config.yaml
d_model: 384
init_std_up: 0.0347
beta2: 0.99
lr_head: 0.00507
warmup_steps: 256
schedule: "wsd"
final_lr_fraction: 0.0
seq_len: 256
doc_mask: true
Each number is 500 + 40 x the weight over its row's rms, rounded and kept within 0 to 999. Layers, rows and columns count from 0. Numbers have three digits each. The size before them is the row's rms in percent of the matrix's.

# layer 6 attention value, 384x384, rms 0.0508, rows 332-365, columns 48-95
096:452590466520469469502511534512445458549513482488479541459536478506513519541464496533421575585538505415467499498489524491534538556564454440424411
092:527558452478576482488533486517488548476518531532512474484529525510526495483482506548455425461492498443519546512484481545551506572589514578466454
100:501521533511426504427501476506501528506507531510527505427485529502510492537527502476463532492526493516467458469500517466529454430546468472509422
095:395476485465447557496539484447521486412558490601589562453583494507517476478601470468500552502556536462541539500484493476461525494499527508492487
094:479468500423448532431469433554546479445488456457482472567569573452546466523460508525485554512504472377522478483458549533467490507447472455435431
095:446482451511467460437537459412465534556523595499489500478535506475510429534466481484494469538432548505499519505452535483474533493546529461474480
102:497488544489508471416529465590494458490504506440493558478553498498521499532600471505548437506528494499498508525487425459550545522470554571564533
095:529476519540491388582514522492531445467515456515463599464548480507461454556517500500476565433497474526467534536529495457490469485504458482532507
095:476522500440512491524415489508462546489506491525534507465563445494570481532520445514512503437473524513521515567495495451551455523511579476540531
094:462399497491516563429536526572479482420501501503475448530527524489455468475455504532579559505498477582488454463507478517518434469471565505552440
100:496532473542545460550511534455504529543478508563475505544546525546525503494457512555507504517502479541505563457476441504563471622489476470530564
095:534538543447521557500451485485503498554564520481521557582554487462510504545464520503516498468487475500535457506470484473409553470550465503567509
099:470500458441430522473559486496442501427387529500573447460499450504552559487466443516529539510466507381495540521451521526488519444476497537492506
106:506466494552479518500506459503468425555530450597461501589480559503434540450472443542445455573549495491516454471488469533478557553507487473488437
103:491465484511441426491473482505523452520450509399479546556471482466536520555446516511565603481425503539461511452522524524520477468479458472510435
099:563472446454523534417508508459496465514517525452488569509528533452487532448420483557443450515559477556546474492547543477465431519519491516494510
097:507536457492558454403474498573483539487515550491458532587530568459513534540557536469522414567507408416487482509520471520498590433501471519478499
098:489534542459523490433514506503491488525462504480481475461476544487543528419502543493490510475527470548515431481498472407483380454569548476485506
097:512512440468510490508529465475506507427502487541464510488488463553489521532515472547443549494546531517451472464509476469520462504555489505450500
102:502435498511599558495437479504493458500545516461485447569544550521489510467470481585557506550532455553520452517475444475529455497547466391497555
093:487515490523473519482495498528458526486486523463479510577529541531438501457524489498433511470532529472449519496476487438479462539486535587473514
093:539510480440477517438494508543522472499456536498556555444460513517540461471452544350497534462482481513484511422495549491457536507502529531464560
093:495478579464432481518568546485504503516501549588459491445412510481487409491504454462548439522510577472450484579463551549462490419557456463547437
096:525504477548493526491482453556502544499531504486496502516448466498524510498581507471452512487563441510468560497507451498521449594517512500561450
094:504437509509503495502444504556536527463526534534556541449460489454507529464555519478463487498481477484512452465483436525549521516487507471541481
094:503563461544525482537588508516448477471495515415550534535510456500468519434456558506512516573479494460492439544531466610470494498559451455516469
093:482498521489468507485509430438541475415495499521505511504526520448505509521545495453552536564552582463415522512513552454494553513510458552470466
096:443544501463448519475516514496434577528489492470512498465534453523468476396500564484482512458535581533454508592541469504542523451428518542510475
091:462517538470506493507536500497539505467442489484524422483490530550499485569464537454506488533416539491511538513452400496488481513568549526501552
093:510478502517597473505489490470551533448453579545511462550474449459508480417465487445410459483488510451514507574508517517567488539515513542501449
092:605443513452474467463523465486440440495522458551550507451553532520490498528478522501509567499519511441531513513521462452436492505555452556462423
087:571459482471449493495449506584474551517457489519480577486497553466544566569484477452557492469513484526569555537523496458493512488488520522557527
096:559443515455486464491430437609563475456457452451557486440500535437492596502421479430554522424487468507467542547499522478471480547522457534555511
089:533477462528514470522548489529437499488479479572512601455551548537542588507506394478452458568493487476483479494484466483493496519460530531397527
# layer 6 attention output (transposed), 384x384, rms 0.0401, rows 332-365, columns 48-95
106:500492520485481448483473527528522460542510492464527440425538505529473468471541468548512561465424475502510438561441541434556477503503585497563510
093:542525476497476521540468460515559464415469465524529547476476495510498466495485481452518494523518553431423538450508509506598491495502482526542503
108:450469516525513542560525516505487449515415530473577398588453525522470503486482541494562523520489461430473451524512533524506537518568468452508481
094:475518582509443433535490595387513503540517556529443476524515500491448496500523479437501527497454424525506513459499467385463468408551493475495499
099:493539439563475532481514490537513529492456502488524507476425493510458553521492503555549482467569572500541505529484495545514485531563436520547511
098:509542554507549576571509526507568538541465525525565496512482504568490598460532570513566482503476479496543446509455433426551501430496500487496504
097:500485425528481505546469453441507533458485566503513511485503496375466491466473471461456522511540460497542516504512518500487447434526523549443479
096:456530492502545482452449534564444426546474529531476478517499524487504556485513484547506490541465455480536475536477486456456482461458500522537516
109:441559485502429498417504489506512498494500540536523523505474562520554539552502479439448504477454494511422456424545529489423479410530416521451530
099:476468425455479484563455466502458508581511567541464588535464540514574570516523450497457456473500438536593547478453517440526461516530447481542527
096:589525488483524582419503496510488519436482446472492509462482436517492464431553533532514530497503466489491432521438529475507573482489566538517508
104:577478502480493487490469456517483471469446512467541485452508528451466539514538501516498448506468517468525495452544438472485590482503508533471470
102:516503505534546504486523487525550520453520443612425507486503485549473444493565494530512488528504484498534468532457518532559404588533458507467515
110:597492479430579514507504449562487502478491513466544605422473415492449468520541535528527559478578580513512477546423535480536528542526502499504477
104:526507551507510521441480471553511521500514545580471434539487569456503459459507493517453442584545501451589481447423531526496515554453530466519548
099:528498534465527462535493509440514465550407492516507495458473522468461475523594509523542522491521417500468585507468456483468585447499577564607465
107:505404501481490471500440460531484571454514454463490455498455502480541387478486514472502502528522487532520554543487499518552471521492520544477508
106:463486477521453495644512486517500528523448525553555453517452463580461542472541506476537473469480481566417486522447495531516564518483506469546549
104:448544510514452502522526467485480483513483455525543498497454489552520533496406528449605513511489520508409461530424538552534422548541490444561495
109:521472427511443464554536425531511483477466530571494477490503457476486528515496435478487522412513507527568437447447527498476517573412498557470451
106:516500544517540512519527546515496468522489547444443509471500458402509550472557431497493547514585558419491498503478449533467511508481424491565454
097:496492412465519441521504579539457449555504530530516511496438472572536455544453537489552495524437510538501508523485499489514455530540504446474509
103:461482499441509486532481494496517527503579430418432496515517500525485536481495566527456478456444489490567525454498511468539480547534459470534451
103:509470543494480537482545462541510533495559496482566515553472501472505584535488464478488502502471571513547487512534423530480515457511517512517484
101:529461484471474505531548501533532519533570473597415541464426485509488486478448511570543453487492452526538467541558400479462523448542492560487538
106:459497497515528486485500544529512555450539440541479524475509473607492449451463566506506451490452495583545524479484485531428554481524514475469560
105:530436517535503504526505462475628471512451578435531500454527446474483576453544507493535538530493546468525553531533491475488451539451454458482478
118:476523529517508522513493547489478495461649518537517423485484485547515478505443521576517483491509492561485543398484552463566486504495454499491538
105:475539508541500519483470456447542555500528547493553510491457510498447523439550519482503556497473477503532483499526414477550442532620475431522476
101:489493527492505429452493477512533556457493483494588481457492483528559470515486450430501450509494525469521475494530422532506482462476531495463470
096:469492466487513556534489620501455525515490522509487535490453575491508518510524534501486469493378461582506528468499490545570499531571515488479510
093:522471537437474495458559533457473466459458518488498478490431533467485568548475480546471495563445522512467482535481532491474506566481521515520456
094:466506482482513518527495567540444562548454581535476477468493506541537552567437487510524488567481494456510416500492427556497460477508500511464504
098:540512504473503492441500468466562523485472552504523459472509471558544531516579483470548481523512563447561459578480411547545560448518483531502561
# layer 6 attention query, 384x384, rms 0.0534, rows 352-383, columns 48-95
087:512529457472479491483410508557526502493549470576492452509488562469450486546420551565420500466487562572516567502504502675513500505483437491426531
088:593535532478410485539516501486560493489515525456523461554527501476552450416500479485517489518487539482415530479491543449430423505459446501478451
111:555455470492447449467567571445577469474566540540536496492501504446483512483574514541490538489432560510518506505533519512491429550489423518475487
114:546473469452492492511477581478585489499520559520512495513487493444510508502509549506520487506491491495522506497525554498442427531527423469521481
122:471454513474416462499580507487530514494571517485548508482492449416521509545551500430436542528471466475474488495493517507515378500509433487456482
099:517534536486488542546592556467427509565547472483468469498547503512579462475501561507540508484501430519499469410488596518521433523570461513467535
092:444547523533479490499481520607554483498500411529401478570476553452484486444464470489485462462462554517510478484524478438500500560462534522498478
109:524473487495457501551537532479536496515515500476567547434482564563515508454485460513516538478485490493508440483485517484496459565505468485511521
080:403487551518504498517496482488467510511543562528438565440432491475502423541469506438483504536478473544550468492456470434508535453549590492527576
094:561534503514442506491507554576534456490524428619475490474530466472490532508499533567460482501450534493499495523568491531491499556480451506481557
089:478514438424470528507558556524418552449461535547438452521489540533495516478475468530441528528519530506456448468485442564424528499488574539425572
114:480428468480438489488530606461554462452546507527486474491510490505519561510524462466493525545502496505469446496509544516469406493397506496445472
141:427561549465540521502459418472470530529496504501529514528538487492507456502489462461460477442487441501469547480513466415495513495482514531574489
098:470502548573528502497528500488475525461513385549412521504506468540426444502568446498568499485442516478536606508495443513456546469496523495513458
099:500503445438488482567497524496474530518466567456531557494516549490483456517450495440497519467440486496511462478465546497525493480571503483477520
095:448450469471527554454485484561530475474487487515409512578472493457518484459540540513550491546543528466499531489523482470497572572515528503478383
099:499472507477504548520529555535558488520500470528451466481515503456459528449521513537500466476496514555544534508511439537498539485473489524577525
106:530450501498503486518496521443503449525522494466431496497482530522517552513534425519516572468445515484605563566571475463493531494477464475593551
094:543520448442547564501479519503552460565501557539565460443545568547572520484514471481415444454508476507491525493513501550484557527460451524474492
095:491547497473541490466531488466508592529470533449576492460517492458571463541505486469499564471513430478506520524488571483510466466536495429489465
100:496539476500461541508519458497566420505477522455499452475482415494446481390501528525532568491496523527573528532422494434436529525524500483455474
103:477492507538457481520481483601531471452531457501463496493459492468433491550540509539473497506485523545479587550451437545449532501449468515533454
095:449509473472403477462502465519519450414438570516400512565512445528388507450482572473553504575495509514535494524421488481492461513482493517464465
106:535406523521489501496453496569484500464440468437515476533542553475531479491528477540541499442472521483451521503526536553492534463498376473553510
106:502523485513471521470478432517559448490499562521511489517436487460481465507505504544490477546575494518456481501437503460502458484539527507402501
108:501489574527548460450505463431476518459495450480576496448505513563531510511489545565514524481458507511548569490529518461508497532442507464505433
100:517522565450515516533407431558543492543527447457524485549486439523544498530437493488518447531520532551417507489507451563543441525493552467466510
100:554493512525505500468561543404512521563519465455522474440561552535519534433494511505475558509454468489529550519501516532521509439496511511504514
103:471497533554519494520544493538499506500487523494535480505595559470545517445518399468540489484500499494517531473486535451531545497547436506547492
106:401526481535509521474515482592552459484427505522465509498485472460445524433557494511475451490499511505506547508486502474548496458488536558458471
101:524544466479530465549507506424461544521456536510480495422587473560530540563448470515433561511535494489536461520528550568442489472474470535445536
092:517541477503584481483443561472461583539539537459607403436546515505530514556508466515461454507511486506582571527473528537533521524516453552598474
# layer 6 attention key, 384x384, rms 0.0534, rows 352-383, columns 48-95
100:503400506419482551506508491465519560553443452499525452530471489471559516487452539517594460454528457448463417513474494513516535525475462477417547
086:528499474455501504475540408508538469550495476527533458456488398501553497464517533514571454531560493519522409539459526518550496571465520482484503
115:539513526442462571553514527569552523551550501535554495516468456525544451421530540543587430509589491469406461515466539527536442517476498486508455
103:550526591498464525517525495524567507493532501480526502537412437493568482447498573509583475568544491515461486479542535509538383566546471394451485
091:522507477508577611519471498506506451544494485465480443538507500561543508487531470473531444478509440467522510421529512506508499531484518502570449
103:502538493535542564489489470479512494494514483481534542491525458489541438437452485542464513519527527563503534559505425466478561497464484470481521
097:506447480488536440545568492495407482486458434511527524478514491479541485575476475496471530475523566532464468507472494579542495508470521452466521
105:541567485501494514458467462515465534428544454498497482513432516523488450433495520553575453449480554489447504468420516448458465485486490510438504
086:511464453522447550521525582515500513534456541536559516478540538420532561493425521471482454448484475549433441529514507489514512579514442440455474
104:540431510461470542530532581520548586588518548519493500498431513451512471464476537537573454500511456493458445503440496486529435488502432382471505
081:454467451476472499535509510517456455511508469486431556440457518550534482476478491469447460494534524518461574489509502503528549387482421449523557
098:506567574433494517526483520501461505477579519543528573585419450540514445414543461499539428507600527499451445472528514491539441464466448453524515
130:476457440502452429492500538484427515464464538515492505391537504473433553546413493546474590418463546558558554501421482566504593451485546597485536
109:520569505536421458514480542503470560453515492545513513503557498493385467504408424562443472439520567506479536514414503490483438463539494512449551
098:483497511549491560454466424513506491543510425542487535499459495490499559499532558469459516535502435500486479556482460442513518571535490472579486
109:532473439558526435529534445527511442441502417530543539465485533486508546554472469554497534506480635524575530535543471501511493490459531463513530
096:495516554503480480448481510505413446394476562525531574529512555478515456490499541547433502537604470500508535533509496520572451544544522453497477
116:498475538484575484502448502554497493456451553543494488503489551534511549422540496447493482529574458496474467461541524464481550533470522525549399
096:468488539461545457452462487494530482443487499526603557553507455579437452509488497571465499576473520479473455487483477485464507548567511542523463
105:593589546467512552503477472516540466426440511512551481454439446594450405455539471490577462502528511496506506538453492515488469508476448465512429
097:525442423461482537568549556473463602613488564499512480505488526485488518487471515494503544489479536539495482470504506502421485566487433525527522
102:522483501557458420522531567462476538551396560450550436498484511478512562544451485455538474499494509518530485477588500535563455555511476530500497
102:459490465503477479585493518474546529606488526507491469451475491470542498547487491529477554488469545576601522501537494522518448450492466448487583
099:550500567486564518518458498523578484486488525495492494463495506513492530518502470497467427442534496417501496425507482484467519557552486507574399
105:566479453582543488525517502454500499568529536500508488478530490492485463506518527506573486506487569495560498438510572530525448532545430459465484
108:550470488535533553484466499511511522502523476555545439499464488450449451492562467522563494545491532495470443453460515452418494542455486477458477
097:541477476478525523461562585495466434494445531433484513417534514536544497501536462536483517535526519515439523548515541485470532510493479512453492
110:518481403523471552501534426516493495614414567509528488538462500525481453539571484468541410450495471402492434486427475492488428528474458485479450
094:494457414488459483524481538513532530508462566482475547552430509566511517561522507492499453457509502536557535505552454520589508548411523534501469
097:514441444547477475544530523502488499512457491479535524496447548464537559590487487480464512492526467516525521489545556584505503489537538502460559
095:452529536499508507493448499494555458488445508492478547547488481530419431392499499499543467497527462544526521508477542527511515493592481519477453
104:515498569553506523509504546500524538511442548467549491530505494529475446501499572559502485484574490485412434493496542458443413562580489507530443